From a checkpoint of a small transformer trained on Wikipedia.
Size: 4 heads of 64, MLP 448 GeGLU, 8.24M parameters.
Each number is 200 + 40 x the weight over its row's rms, rounded and kept within 0 to 999. Layers, rows and columns count from 0. The size before them is the row's rms in percent of the matrix's.

# layer 6 MLP down (transposed), 448x224, rms 0.0195, rows 58-78, columns 112-223
099,142,234,253,144,177,133,258,184,180,235,236,206,195,187,216,227,177,144,203,176,184,160,233,185,218,217,145,261,179,216,160,233,178,204,192,226,214,214,217,224,155,226,273,219,195,234,152,194,210,207,116,193,208,157,198,260,183,182,182,206,155,232,195,254,116,147,172,218,199,147,258,228,189,187,171,126,241,261,142,206,192,178,121,213,192,198,266,127,262,184,159,205,186,233,228,252,213,209,220,223,131,237,256,219,166,100,214,175,240,206,185,291
107,154,214,181,193,181,172,205,194,183,167,209,182,199,254,225,264,184,121,210,205,122,250,237,159,192,157,127,149,226,229,174,239,176,287,245,164,209,274,214,217,199,185,276,188,217,190,186,209,196,224,216,133,215,250,145,257,165,123,238,164,199,178,231,149,210,195,191,233,247,210,234,111,262,172,200,183,179,203,260,212,213,253,261,260,162,175,191,155,129,261,223,167,244,167,214,205,266,218,182,155,167,218,158,220,135,172,218,146,200,287,148,244
100,192,239,204,183,216,253,173,210,194,191,117,172,176,150,180,269,201,165,180,238,236,217,186,185,238,227,164,149,162,215,195,209,185,146,157,173,219,232,184,217,234,208,213,203,174,160,206,256,219,263,211,178,221,203,222,187,175,216,227,210,270,265,228,235,223,92,146,260,238,223,252,228,267,201,222,149,223,151,169,221,211,184,213,293,208,165,247,232,193,153,180,208,161,211,220,94,218,185,186,142,151,216,182,230,252,209,247,243,186,165,267,214
101,107,281,176,150,216,200,151,185,246,185,176,159,153,197,202,270,226,228,198,188,153,190,142,137,243,225,191,243,221,246,181,180,149,203,257,246,200,173,234,186,213,212,269,143,262,271,253,236,167,252,216,214,186,231,270,208,182,237,244,229,212,181,176,167,296,239,182,147,204,224,160,213,169,199,143,115,179,210,216,244,139,272,287,256,270,140,266,175,175,170,137,178,182,180,184,223,152,201,267,235,182,183,244,162,202,201,207,204,219,256,156,208
101,109,218,255,248,156,230,169,133,216,161,265,180,182,245,231,217,208,184,259,203,186,162,207,238,218,243,129,250,181,251,225,167,170,230,224,255,240,115,221,190,198,200,158,243,200,156,264,265,176,135,197,196,246,237,230,151,204,273,193,170,193,167,245,209,210,221,215,287,218,163,261,202,172,178,183,204,131,215,157,281,167,197,275,217,186,147,95,194,177,273,187,176,242,168,173,207,245,192,224,280,191,176,235,171,196,153,346,132,238,195,160,181
104,210,252,223,223,118,217,166,205,176,174,183,243,209,235,213,169,190,224,185,243,223,227,180,212,225,211,244,145,235,221,154,255,133,255,190,151,195,125,211,232,199,208,179,249,132,212,315,130,224,196,167,178,182,160,168,214,223,261,205,196,223,163,149,221,176,170,182,203,148,170,214,137,177,225,144,211,243,186,146,248,265,175,189,182,183,171,187,253,133,174,205,177,162,231,227,218,242,203,227,191,227,202,233,178,191,174,265,230,185,227,130,219
098,138,280,189,232,136,237,265,191,168,206,139,224,200,173,317,224,145,132,152,207,231,128,161,155,210,223,180,235,222,150,175,207,194,225,230,217,283,184,155,188,185,122,190,229,215,256,150,178,153,177,230,268,216,175,178,114,216,209,158,265,207,210,189,213,182,304,173,208,254,207,239,140,193,166,206,154,228,182,186,175,198,207,195,211,211,240,204,187,129,220,189,185,218,219,176,157,185,197,240,154,195,188,225,222,247,212,287,242,222,244,283,290
103,153,169,250,256,207,235,226,179,209,210,169,169,232,206,193,233,217,172,248,271,202,170,217,243,160,164,218,131,238,219,102,118,232,231,147,240,215,176,119,206,188,177,251,177,151,172,236,171,217,213,203,171,218,225,172,252,233,212,164,106,179,173,257,198,143,178,223,168,202,256,229,253,202,246,237,291,216,198,253,208,188,272,218,221,276,213,215,126,164,240,153,159,193,237,138,281,116,180,233,124,170,238,119,210,224,237,248,285,265,204,185,202
098,203,217,191,217,232,121,185,122,212,202,221,232,249,190,127,159,221,148,189,207,245,201,232,154,328,264,231,217,144,177,211,144,202,244,120,208,246,274,194,215,207,193,236,198,117,100,229,94,204,197,183,168,190,225,183,141,228,201,217,163,260,193,176,190,241,280,253,251,237,211,219,222,243,200,137,146,163,243,235,248,225,154,225,161,189,322,226,174,190,180,248,164,231,306,209,192,130,169,209,214,241,214,278,173,195,146,171,202,252,167,244,112
097,269,191,183,211,211,200,207,156,237,298,207,251,227,238,152,95,190,138,283,207,278,122,181,158,222,216,274,248,116,218,180,178,187,205,163,232,197,238,233,253,245,170,198,161,180,230,128,168,160,207,243,252,184,213,200,220,193,208,240,212,214,209,170,117,178,185,193,188,215,204,193,213,125,226,170,209,175,242,181,213,129,207,151,175,196,218,231,132,209,225,259,213,184,203,206,183,256,176,132,223,181,240,204,222,197,249,220,197,222,175,203,216
097,142,152,234,247,226,180,205,200,200,201,159,221,216,270,241,221,215,144,236,214,157,242,130,215,170,160,203,282,180,199,248,148,261,184,134,224,143,194,226,202,221,199,137,262,192,242,204,243,241,194,209,190,213,209,277,206,253,280,252,189,179,244,220,188,185,206,246,193,176,260,232,166,220,197,237,180,162,238,157,213,205,160,138,241,185,158,241,175,226,171,188,179,232,212,226,222,124,158,186,85,142,93,248,171,218,108,206,243,235,230,223,236
096,174,225,132,219,189,169,208,162,172,147,104,259,145,208,234,139,183,224,167,216,190,170,212,330,204,233,143,198,198,219,227,218,213,150,233,213,249,208,130,230,192,258,256,240,263,209,228,207,172,147,176,190,204,221,240,184,224,191,203,146,177,207,250,205,147,281,147,225,241,196,184,163,150,175,202,183,165,154,214,208,220,242,156,143,251,276,194,203,209,169,209,220,234,303,250,245,242,220,182,136,237,209,158,147,242,180,218,182,200,185,125,224
104,238,302,163,262,253,197,180,121,198,166,145,275,149,118,187,254,208,240,218,274,168,145,221,235,214,163,143,160,244,121,175,237,213,189,240,158,215,195,180,223,124,196,172,205,228,283,215,198,268,190,220,193,238,163,257,146,237,205,235,178,197,267,192,258,190,198,270,158,185,233,221,228,140,246,225,193,180,183,206,191,202,220,181,277,176,164,106,219,175,216,217,186,110,188,262,267,213,183,152,232,214,189,170,209,163,237,177,119,184,242,199,207
103,166,139,132,168,129,222,276,220,296,135,278,226,209,247,257,194,192,241,202,227,147,187,135,211,177,196,174,191,189,188,246,222,208,248,182,195,211,184,206,240,160,218,160,236,211,144,228,181,215,159,160,253,108,244,174,197,186,206,116,131,240,219,278,188,189,184,163,204,157,197,224,206,207,183,207,171,189,178,147,167,178,258,216,156,236,241,221,234,193,188,186,220,204,194,298,172,176,205,178,242,214,198,257,185,187,167,191,286,188,281,124,176
103,215,165,189,228,159,167,245,213,217,113,152,227,245,222,204,209,167,198,295,143,146,167,208,207,189,120,180,196,210,190,207,205,204,205,160,220,290,191,137,175,218,189,193,254,169,107,244,201,196,135,147,191,218,113,162,196,199,144,208,137,181,233,243,225,164,203,225,192,253,101,179,201,240,199,252,184,155,233,229,237,234,208,208,211,232,228,172,153,252,225,282,153,230,163,267,220,197,217,135,202,152,237,119,234,248,217,212,135,167,242,217,249
098,160,227,271,215,137,241,220,224,163,122,220,164,256,197,254,218,224,212,184,174,189,189,201,185,261,189,190,226,284,180,235,139,168,149,213,185,192,194,168,202,147,160,198,190,154,193,137,138,147,141,230,174,189,200,271,230,246,242,219,219,243,201,162,229,237,176,305,229,97,261,218,137,207,256,243,152,190,222,205,221,259,227,243,204,215,174,138,232,228,147,196,137,198,186,172,269,183,194,132,168,278,187,164,174,192,143,182,168,213,213,238,177
106,195,166,144,182,177,248,239,179,169,197,112,182,250,176,207,227,68,203,169,218,196,186,181,184,211,223,199,173,258,230,180,172,234,143,240,226,203,163,199,170,217,220,201,231,271,186,219,204,203,167,143,216,227,233,148,227,180,244,194,233,215,137,226,150,245,216,141,161,214,254,214,183,151,272,198,209,231,246,102,166,257,192,212,248,177,243,126,248,224,187,248,197,174,202,234,192,211,266,265,298,247,153,151,135,212,280,211,258,237,170,151,212
100,236,209,190,240,186,172,228,146,238,252,174,295,249,160,189,187,189,192,178,185,237,270,158,229,184,217,198,127,214,255,214,162,211,200,239,202,216,200,185,261,167,265,290,154,181,242,235,218,230,207,134,185,222,159,245,199,206,151,175,265,196,153,225,178,224,234,192,178,200,151,102,243,189,204,232,213,147,279,189,191,228,230,229,216,210,234,212,217,201,194,234,183,229,175,182,101,177,164,218,188,177,228,319,156,210,235,171,169,179,225,228,233
100,274,107,191,272,212,271,174,200,223,232,150,189,190,200,111,190,206,209,245,182,233,216,202,240,186,220,266,207,205,155,224,225,262,137,235,160,159,152,234,152,191,254,170,246,150,167,215,257,178,193,156,224,171,246,241,240,283,118,210,178,192,191,222,191,211,164,197,286,182,198,221,238,203,173,190,242,199,210,196,247,215,187,159,191,249,208,164,181,180,167,248,242,248,202,170,205,222,237,148,248,276,152,170,153,183,219,199,218,247,232,175,122
109,208,198,231,180,252,225,235,232,204,215,263,112,237,222,246,248,82,186,205,142,225,223,199,292,194,181,196,142,237,175,180,219,247,273,166,228,163,136,159,180,264,152,201,256,126,148,249,177,178,257,249,199,268,210,180,145,184,224,166,185,145,231,225,220,192,137,141,197,241,242,161,143,134,193,145,205,280,158,195,264,224,153,121,184,196,188,221,184,241,216,193,193,244,210,236,195,240,229,265,207,161,170,241,231,203,226,150,252,205,202,210,175
098,214,249,153,191,187,107,122,204,235,86,212,239,192,165,199,191,192,169,181,167,263,200,212,140,162,254,153,230,209,276,195,144,148,258,162,168,151,230,206,177,210,162,213,210,166,209,163,207,149,232,242,219,245,294,127,235,307,192,135,230,184,260,199,183,106,237,148,186,160,206,172,172,194,215,136,180,150,200,155,124,208,166,226,197,202,182,179,229,193,186,213,280,218,142,249,194,182,244,224,142,205,178,179,213,191,180,219,236,191,173,223,264
# layer 6 MLP gate, 448x224, rms 0.0612, rows 59-79, columns 112-223
100,108,210,217,240,195,168,221,154,170,210,156,190,258,248,200,220,210,174,230,235,135,190,250,181,161,232,173,164,203,178,206,279,220,250,190,256,176,279,167,243,165,189,221,198,163,142,163,162,203,182,172,213,111,198,178,126,208,178,192,185,211,212,203,252,182,190,215,125,205,257,153,220,240,212,162,180,203,232,253,116,249,152,171,248,104,230,227,177,225,254,206,258,124,204,193,175,312,256,119,233,157,230,225,209,143,177,140,175,155,183,168,247
091,221,144,214,196,207,235,247,213,173,153,200,263,202,227,199,186,232,178,238,188,175,237,191,207,187,211,236,228,238,94,129,141,86,264,245,188,197,95,288,200,241,248,200,228,163,193,225,226,157,145,159,202,235,170,208,205,206,176,257,133,156,205,260,158,233,266,200,191,155,202,198,295,138,191,170,240,216,219,186,142,198,194,288,150,219,192,160,192,274,178,191,154,245,145,228,240,196,177,158,234,170,181,172,187,140,186,166,183,186,203,214,118
105,198,203,215,208,208,214,238,189,156,272,241,255,189,261,195,166,193,258,185,187,130,231,198,144,153,178,194,160,171,274,250,213,140,153,274,123,177,227,215,193,210,206,232,277,213,212,187,140,247,194,212,211,233,246,154,177,201,287,254,175,131,244,217,233,204,175,215,112,167,244,180,264,146,222,239,238,235,182,123,177,188,145,175,213,199,173,217,226,216,233,164,243,184,155,217,154,219,239,214,153,217,263,216,174,176,194,237,199,233,177,174,186
099,159,199,149,263,206,248,219,166,161,193,130,163,274,189,167,219,257,214,233,263,187,202,166,180,180,173,259,198,133,227,161,221,168,233,208,190,146,206,199,165,195,198,202,127,176,208,144,244,158,151,154,182,179,203,206,215,258,268,194,243,125,325,197,186,236,151,183,177,122,165,216,224,152,187,260,213,223,184,233,177,234,128,174,153,178,223,203,186,187,182,167,213,221,229,166,276,212,168,136,276,124,165,239,229,163,226,199,119,176,262,191,212
101,257,186,202,199,105,177,264,193,150,197,175,201,172,249,220,242,215,152,143,227,159,139,185,208,193,169,217,225,159,186,205,243,179,277,204,162,183,175,299,272,146,231,228,225,148,265,249,242,221,190,185,191,254,206,189,226,212,177,153,141,205,180,164,295,267,149,227,188,199,303,244,241,268,181,196,189,170,262,243,126,231,204,212,151,205,197,186,151,169,221,218,247,269,177,235,229,247,182,185,178,197,207,236,190,192,126,208,158,138,157,199,192
100,239,235,338,187,260,160,228,215,216,260,179,217,158,180,211,264,212,203,274,155,206,190,216,160,203,273,181,153,177,216,245,268,234,207,159,157,207,188,136,254,163,215,205,178,213,172,201,182,171,252,226,243,178,235,200,184,217,187,219,219,163,264,214,122,291,253,268,218,222,146,159,192,214,231,237,195,158,167,184,205,202,175,159,187,191,180,169,156,224,279,206,221,194,201,210,146,223,248,177,192,237,143,193,226,241,268,162,233,308,218,261,192
110,270,215,250,197,199,217,161,196,224,172,200,189,210,174,212,156,154,188,132,161,196,274,207,199,207,176,185,214,183,171,224,254,132,242,199,186,168,179,248,186,160,197,184,163,137,252,166,200,213,193,169,280,205,156,204,246,197,272,248,244,221,247,178,243,240,139,192,186,162,276,248,180,203,252,190,328,118,218,145,134,221,242,161,175,118,150,233,211,238,192,211,280,199,154,205,188,255,165,186,247,197,191,148,167,228,120,168,229,235,209,176,171
099,271,117,203,200,241,134,191,258,192,188,232,242,199,201,216,152,241,243,221,177,214,156,146,158,218,200,212,240,248,244,90,222,248,179,263,191,181,166,214,149,160,314,128,123,239,201,147,206,151,248,218,193,241,226,204,236,190,223,198,222,172,250,191,157,183,208,199,143,221,236,230,206,217,228,252,211,170,198,204,214,169,225,166,195,249,178,255,239,178,190,165,185,263,118,158,176,191,158,199,223,130,227,210,179,184,186,206,146,236,235,103,264
102,209,216,200,135,161,203,158,207,197,237,223,236,188,239,187,206,240,97,247,238,200,235,217,199,183,165,233,163,264,256,193,182,237,225,165,184,205,165,134,251,275,161,188,201,249,186,243,150,190,210,229,235,266,151,183,226,182,157,176,203,233,271,166,186,145,223,188,234,152,193,179,170,200,214,149,277,159,240,200,236,216,210,175,136,241,196,145,164,163,221,273,192,177,215,219,259,203,238,95,134,173,223,245,261,123,234,232,159,171,280,201,189
106,218,235,171,237,215,163,270,159,173,197,162,156,173,206,236,229,188,127,236,247,158,175,198,182,211,127,181,173,194,297,190,192,192,248,184,187,199,157,178,181,204,250,179,184,245,211,215,211,159,295,93,226,211,208,224,192,207,244,139,176,206,240,183,141,198,179,227,192,159,221,193,195,184,123,231,233,208,181,174,154,300,141,162,150,263,174,320,191,191,300,169,187,196,240,202,147,87,243,220,262,227,184,229,165,174,259,277,240,214,171,161,187
104,164,219,184,218,242,206,141,226,243,108,196,149,281,203,209,227,242,137,229,201,201,210,108,160,225,182,251,264,232,209,220,233,216,157,147,199,202,172,223,192,150,165,169,149,200,188,220,253,196,260,150,200,199,200,172,227,172,153,127,201,173,147,185,209,262,160,233,217,184,278,194,265,198,253,130,220,241,235,241,190,267,226,212,214,170,160,202,129,241,200,178,228,220,91,182,169,271,138,175,230,158,201,198,140,148,250,177,180,185,227,218,188
102,119,296,212,270,145,213,133,136,152,196,182,136,159,256,208,157,218,193,207,258,184,232,134,178,180,201,220,208,227,224,147,224,239,199,277,256,193,203,176,178,222,260,146,175,157,164,226,176,219,202,248,241,237,222,183,203,169,171,189,153,233,193,235,218,192,115,183,222,235,203,210,179,218,222,200,191,183,229,192,151,308,253,183,239,178,256,182,282,168,199,205,210,152,190,250,218,165,185,195,159,180,140,277,168,168,224,190,183,150,193,235,222
105,181,234,174,231,199,223,203,153,223,190,303,247,185,201,242,145,171,182,193,219,215,182,158,243,168,169,218,194,182,198,289,151,177,270,159,140,179,221,194,176,123,149,144,241,246,224,215,278,176,221,178,165,200,160,216,210,189,245,183,206,218,155,161,212,204,228,272,216,196,259,241,181,67,116,207,178,215,150,181,207,209,167,213,162,216,189,210,198,198,251,192,167,268,203,242,186,210,286,133,158,152,197,158,181,263,177,248,180,240,230,171,232
114,164,256,152,100,208,284,274,201,290,194,185,272,125,227,182,93,180,135,106,185,213,204,187,259,199,182,229,234,191,163,181,216,211,237,239,220,204,254,204,197,197,179,232,171,207,166,227,177,210,154,270,226,182,193,216,192,186,157,209,175,196,186,206,265,168,161,221,160,209,239,211,95,171,273,231,275,173,176,291,182,251,250,190,197,195,188,202,226,181,194,194,174,193,230,174,156,229,207,248,258,209,238,120,215,165,205,280,205,197,190,145,254
096,182,218,221,245,193,232,185,316,216,163,251,229,273,156,248,202,241,170,223,140,258,225,233,157,245,190,189,185,214,217,235,191,158,190,262,270,230,234,216,93,245,199,158,184,142,189,183,153,119,241,236,180,214,189,212,170,233,177,174,189,177,185,150,178,194,179,208,232,146,201,195,179,185,263,289,173,181,232,205,99,242,256,227,171,190,184,160,194,181,129,136,167,188,260,187,277,197,216,145,194,284,232,214,207,209,202,199,152,147,230,205,236
095,92,203,143,173,197,199,205,198,179,214,194,200,199,213,199,194,176,175,207,251,222,160,210,207,255,225,230,167,165,202,205,205,134,291,205,56,128,205,175,248,229,251,179,189,234,233,246,238,195,101,234,184,190,214,184,192,257,227,208,276,174,141,266,203,177,233,179,218,223,146,211,141,161,171,253,195,205,115,179,252,283,117,202,203,153,209,246,243,200,228,233,174,165,171,223,128,251,239,177,222,215,224,276,187,173,143,224,166,250,192,168,205
098,264,231,189,243,172,234,231,283,228,207,196,163,197,202,125,140,177,198,190,224,158,235,194,200,227,216,187,166,213,194,193,153,195,157,203,171,174,241,255,163,203,283,201,200,271,204,113,219,267,206,221,223,226,171,185,222,148,107,208,247,208,253,223,141,225,277,195,164,154,209,234,216,148,164,199,180,271,177,196,211,168,207,250,229,240,244,170,135,197,260,216,216,246,265,193,230,221,175,149,248,195,239,208,183,133,234,210,197,157,226,147,177
104,255,161,177,228,204,139,179,160,158,178,293,224,267,127,246,166,196,209,217,186,214,167,199,204,195,304,207,154,234,206,223,193,148,92,195,198,192,226,190,191,193,178,222,200,193,227,218,235,119,157,201,157,217,192,213,249,191,251,234,149,239,124,199,221,250,156,205,296,239,190,259,206,155,205,161,201,175,167,132,197,224,209,190,225,133,206,198,188,182,174,223,230,163,248,282,208,180,261,177,224,190,260,263,208,226,137,221,209,152,188,163,238
105,124,127,187,167,271,143,209,198,201,208,175,211,132,175,251,227,185,194,206,223,218,196,112,182,149,153,172,267,197,139,180,231,180,200,215,213,228,193,187,229,171,275,241,253,197,238,145,222,265,278,138,185,217,134,143,219,199,217,197,124,232,209,235,209,107,122,266,219,179,212,253,219,164,250,181,210,166,250,239,165,183,159,297,228,193,182,212,185,193,136,238,203,227,123,196,167,171,146,208,215,149,164,177,134,189,182,167,170,178,230,196,172
099,189,191,259,188,214,169,282,241,175,245,174,187,257,168,202,212,204,138,283,154,205,156,192,216,248,147,282,206,201,186,241,203,257,225,167,243,162,169,249,214,150,110,192,184,205,167,192,186,209,178,175,232,190,299,246,209,190,236,181,245,131,146,179,219,202,216,168,172,144,215,241,244,93,252,181,192,214,207,245,144,147,226,306,225,168,180,233,169,154,228,150,270,122,156,149,191,148,186,274,235,219,236,222,249,195,233,226,212,232,177,108,218
098,158,209,118,202,269,198,230,186,210,242,244,211,228,240,189,180,155,203,165,111,182,240,197,242,205,212,150,212,282,204,225,191,209,169,239,226,102,136,190,224,267,233,215,245,214,191,261,188,151,192,205,275,208,174,263,181,237,107,152,231,146,225,206,223,187,184,248,195,160,195,140,228,188,232,145,262,198,190,234,226,193,263,137,181,204,188,177,204,219,238,198,206,184,180,176,181,185,234,171,276,236,225,196,166,168,116,252,209,242,120,206,215
# layer 6 MLP up, 448x224, rms 0.0629, rows 59-79, columns 112-223
112,213,158,164,202,204,196,209,192,216,122,225,195,243,297,224,220,111,148,168,220,210,196,258,126,179,102,166,238,276,150,143,216,143,270,175,223,242,225,251,272,242,193,183,99,227,166,154,252,135,104,248,178,219,258,272,178,141,197,159,219,197,144,285,210,207,220,199,230,215,200,178,221,220,260,274,227,184,253,294,224,229,225,186,216,157,250,256,215,208,322,255,213,169,130,193,156,195,173,146,148,224,193,203,96,235,161,109,166,223,216,195,136
087,146,128,174,179,164,162,184,170,208,206,204,313,238,232,205,253,232,230,174,185,127,176,250,170,212,243,257,152,210,180,206,187,152,210,220,204,198,160,179,172,185,219,155,193,228,286,179,117,148,125,190,185,236,183,132,198,234,186,214,166,113,166,179,223,202,243,199,53,210,240,167,223,151,187,178,248,245,235,197,131,177,210,203,159,136,178,161,172,217,244,218,169,183,178,170,293,191,193,245,146,216,177,161,193,186,155,215,172,208,209,174,222
096,222,242,241,241,114,146,176,223,194,199,214,249,210,199,207,214,118,237,173,193,274,261,238,301,142,131,196,133,158,200,221,198,176,238,223,182,133,196,171,169,242,176,188,276,164,123,216,184,212,187,204,177,185,101,224,167,174,200,126,219,160,197,249,162,157,199,283,208,184,215,160,131,140,185,190,280,171,263,189,182,226,156,116,189,180,251,181,139,248,297,190,231,112,232,166,156,193,110,172,231,202,185,196,210,169,229,224,207,117,178,143,172
103,175,226,211,193,217,222,180,192,212,202,202,214,191,212,205,144,261,190,221,154,248,248,219,196,246,233,177,216,251,197,173,197,268,178,247,221,209,284,133,182,184,196,178,243,231,175,141,122,177,199,158,165,232,231,97,137,152,123,212,201,218,191,178,197,237,126,270,230,232,199,217,240,160,226,123,180,219,175,230,241,144,195,127,171,188,181,205,231,146,134,215,218,71,229,269,243,218,188,200,235,160,176,246,136,259,182,209,173,240,257,197,160
108,260,171,181,212,296,192,191,199,246,217,157,216,228,155,283,168,174,228,141,177,184,197,181,213,201,142,168,203,157,157,218,151,155,184,264,236,198,263,204,146,276,268,180,282,162,182,188,131,191,241,135,245,162,219,212,203,161,176,151,208,177,219,259,207,195,170,195,221,176,254,176,206,221,146,217,156,249,252,172,184,178,177,194,215,170,211,187,225,248,149,184,249,261,222,139,235,233,204,218,227,82,237,223,216,177,153,92,211,249,191,226,182
095,195,143,252,203,143,142,151,223,254,146,201,176,233,144,149,114,176,190,133,217,237,200,173,214,226,196,195,229,225,168,257,196,223,176,151,270,217,257,224,198,186,121,188,203,182,157,197,242,288,205,156,133,217,148,172,261,138,168,285,228,166,147,175,222,210,172,222,203,183,194,255,279,156,260,139,214,217,300,207,195,205,212,156,239,214,166,119,290,311,216,223,104,273,285,153,204,185,196,229,215,191,133,196,227,273,201,242,173,187,157,145,142
111,202,202,170,224,202,259,186,202,141,224,206,300,141,204,198,203,247,195,216,198,178,212,165,167,268,190,230,182,204,167,154,209,212,176,121,278,229,228,186,175,103,145,216,193,149,229,193,204,113,272,141,99,255,230,241,174,244,193,187,153,215,271,160,226,195,222,242,143,218,198,258,238,178,242,152,250,219,234,203,195,140,205,177,112,218,187,200,179,249,179,208,243,186,179,163,184,176,208,213,184,162,151,182,185,174,229,176,139,202,213,198,238
105,160,298,212,193,226,175,215,221,170,139,225,196,183,183,156,191,208,132,207,203,159,179,181,201,198,136,282,213,310,187,229,169,203,205,166,190,177,202,312,221,273,237,207,193,166,184,230,158,216,168,239,235,205,213,205,153,260,213,230,233,244,199,117,227,162,243,184,185,251,141,221,207,229,148,210,174,187,202,148,190,258,205,220,179,135,299,209,244,226,196,234,222,204,142,159,220,251,127,136,242,219,273,175,233,176,165,279,209,209,178,256,242
098,188,202,113,220,184,152,200,147,236,174,203,123,165,226,221,240,263,218,191,201,177,237,253,125,264,171,182,184,188,207,163,202,200,259,294,124,264,259,173,131,197,149,183,211,228,219,166,251,198,254,167,201,161,136,208,189,175,168,161,205,188,192,207,213,157,196,270,250,304,158,202,213,207,195,189,189,191,163,179,188,135,159,210,172,165,184,229,218,165,178,180,195,188,219,221,243,146,218,185,185,200,178,248,270,182,180,213,228,271,181,211,176
104,219,184,212,220,248,167,175,167,147,217,228,237,266,185,221,172,222,155,143,212,197,205,195,231,272,164,124,221,114,213,258,197,184,246,187,212,173,236,189,222,158,191,105,299,242,234,167,193,260,208,266,177,175,220,238,219,223,172,225,148,170,142,243,203,205,210,255,192,203,200,199,280,214,186,234,158,142,222,156,131,205,220,241,190,220,182,227,192,202,294,142,147,188,203,165,253,183,230,225,144,156,179,167,182,162,116,222,177,217,161,153,132
092,249,252,190,184,177,233,229,193,316,150,194,210,168,233,191,168,184,196,203,193,197,237,119,197,178,191,153,225,153,200,209,201,253,189,207,161,218,143,213,194,229,120,139,208,220,281,261,164,195,160,162,290,220,194,261,105,196,244,183,263,210,185,206,208,238,237,190,153,211,175,176,162,204,205,230,172,204,191,160,166,220,260,210,200,244,140,242,183,243,284,125,196,208,124,188,175,205,168,199,211,216,173,209,228,205,147,164,179,200,185,156,165
099,240,183,230,166,137,259,270,232,240,194,215,225,224,228,224,199,219,198,154,170,156,245,184,191,209,193,249,184,246,169,238,160,233,169,182,250,184,260,250,197,166,220,216,200,150,138,216,263,159,198,197,205,289,271,181,250,243,116,153,206,212,212,189,191,214,178,242,200,257,217,143,206,234,190,213,234,236,162,246,182,225,176,221,150,204,185,244,172,288,193,149,202,212,198,245,210,140,238,158,127,243,210,180,258,269,160,239,227,190,223,165,148
106,137,239,150,253,214,199,157,223,278,198,165,177,182,147,142,186,179,195,218,233,214,215,240,152,236,192,251,173,210,180,207,212,160,230,223,97,216,160,134,146,137,185,152,236,210,231,223,188,207,247,113,243,190,205,222,154,153,158,130,152,189,192,175,271,112,263,212,225,221,241,218,177,161,151,231,110,164,133,132,236,173,235,231,242,267,174,198,169,186,232,241,192,257,172,144,192,182,194,211,196,175,167,173,159,178,148,147,192,206,191,210,211
113,192,221,235,179,218,227,185,248,212,257,254,249,177,242,176,180,200,174,138,191,167,227,177,194,227,130,245,239,195,181,284,228,242,238,145,180,127,198,149,247,193,198,208,267,254,170,174,184,203,146,224,248,194,184,248,178,239,275,143,167,186,177,150,259,222,213,236,194,151,169,124,128,167,284,195,262,137,271,186,205,204,176,150,206,224,203,79,206,260,215,240,169,179,161,228,260,196,121,183,173,221,188,167,236,162,162,192,194,198,169,230,204
098,229,285,196,192,217,208,262,204,223,235,219,94,195,226,163,155,214,175,221,223,200,243,156,159,258,240,248,264,175,266,167,187,204,189,161,176,236,241,307,161,166,234,184,100,218,153,221,190,253,214,219,156,158,196,224,179,156,238,198,173,174,223,301,174,154,249,134,145,231,159,245,203,181,235,175,176,168,221,203,176,237,200,131,235,204,221,238,190,190,265,205,224,276,200,248,163,229,196,155,236,195,182,148,132,213,191,162,195,178,249,153,218
099,204,232,189,195,228,186,197,152,235,199,227,280,208,244,236,188,182,208,219,172,132,197,200,231,159,136,246,266,162,180,213,196,185,164,238,204,197,233,219,210,243,212,263,235,239,188,234,192,165,240,137,203,140,179,122,192,213,204,186,217,181,211,233,169,186,207,200,185,205,183,190,167,218,166,221,203,199,166,236,237,174,129,269,315,167,241,237,230,290,187,200,148,150,186,185,181,201,129,239,143,215,197,169,221,206,174,154,243,296,169,141,230
094,280,138,240,220,186,234,190,259,180,181,231,132,179,182,244,164,165,156,189,245,209,312,236,183,225,136,155,265,200,247,180,228,174,258,157,182,143,201,152,160,187,217,197,208,196,253,229,203,143,198,164,177,159,193,147,237,151,221,125,237,178,216,210,241,195,257,193,252,267,250,199,211,259,128,307,198,193,155,232,255,229,212,232,229,256,131,196,202,201,150,257,151,150,213,180,215,221,191,194,239,201,165,208,226,157,225,192,218,165,172,136,191
109,132,164,170,178,191,215,151,183,198,241,210,174,180,153,210,144,155,210,226,175,193,217,159,178,199,284,170,153,177,196,160,289,240,138,142,173,198,204,207,257,182,209,171,190,192,226,194,158,207,222,144,210,210,247,223,204,197,164,227,165,166,278,258,226,157,171,291,190,222,135,193,173,215,277,145,220,198,193,233,164,170,177,218,195,247,146,212,181,241,161,173,226,233,174,229,175,213,204,223,193,199,227,173,162,161,165,119,174,175,194,234,295
116,216,235,300,192,182,202,205,270,270,170,283,166,201,167,189,217,153,219,269,223,203,197,225,208,142,210,172,130,195,234,184,126,157,196,209,170,158,179,217,235,197,183,228,124,151,139,311,94,171,164,241,198,233,195,241,199,195,239,152,167,141,267,201,195,233,157,149,193,255,212,120,152,253,145,215,148,227,196,217,195,212,149,218,125,227,145,195,216,255,192,203,224,157,209,230,201,284,240,255,176,197,292,245,260,168,190,135,242,151,203,209,235
099,171,210,213,189,227,292,211,222,236,189,217,124,279,161,219,219,179,152,151,217,170,256,178,233,191,190,246,240,228,104,220,150,160,223,179,155,235,151,246,219,227,218,192,175,236,183,217,212,194,221,257,212,211,245,124,97,129,169,193,166,190,144,187,145,187,222,230,203,227,230,222,177,236,287,237,226,239,214,261,166,221,253,250,211,192,187,282,205,249,165,175,259,217,243,294,135,219,204,130,169,212,150,171,156,199,210,262,200,215,239,196,145
100,195,165,112,162,236,259,163,239,176,264,228,144,244,187,198,256,224,172,154,244,160,170,191,217,174,152,159,207,265,217,176,180,153,216,264,243,162,204,222,189,212,169,257,194,161,173,220,194,212,203,203,167,217,149,213,164,189,191,208,108,232,178,187,235,211,157,170,270,184,294,113,139,209,188,177,203,229,174,232,184,220,185,164,217,263,200,193,171,228,143,219,221,190,155,205,230,177,274,201,208,266,208,236,314,166,233,263,141,145,237,203,204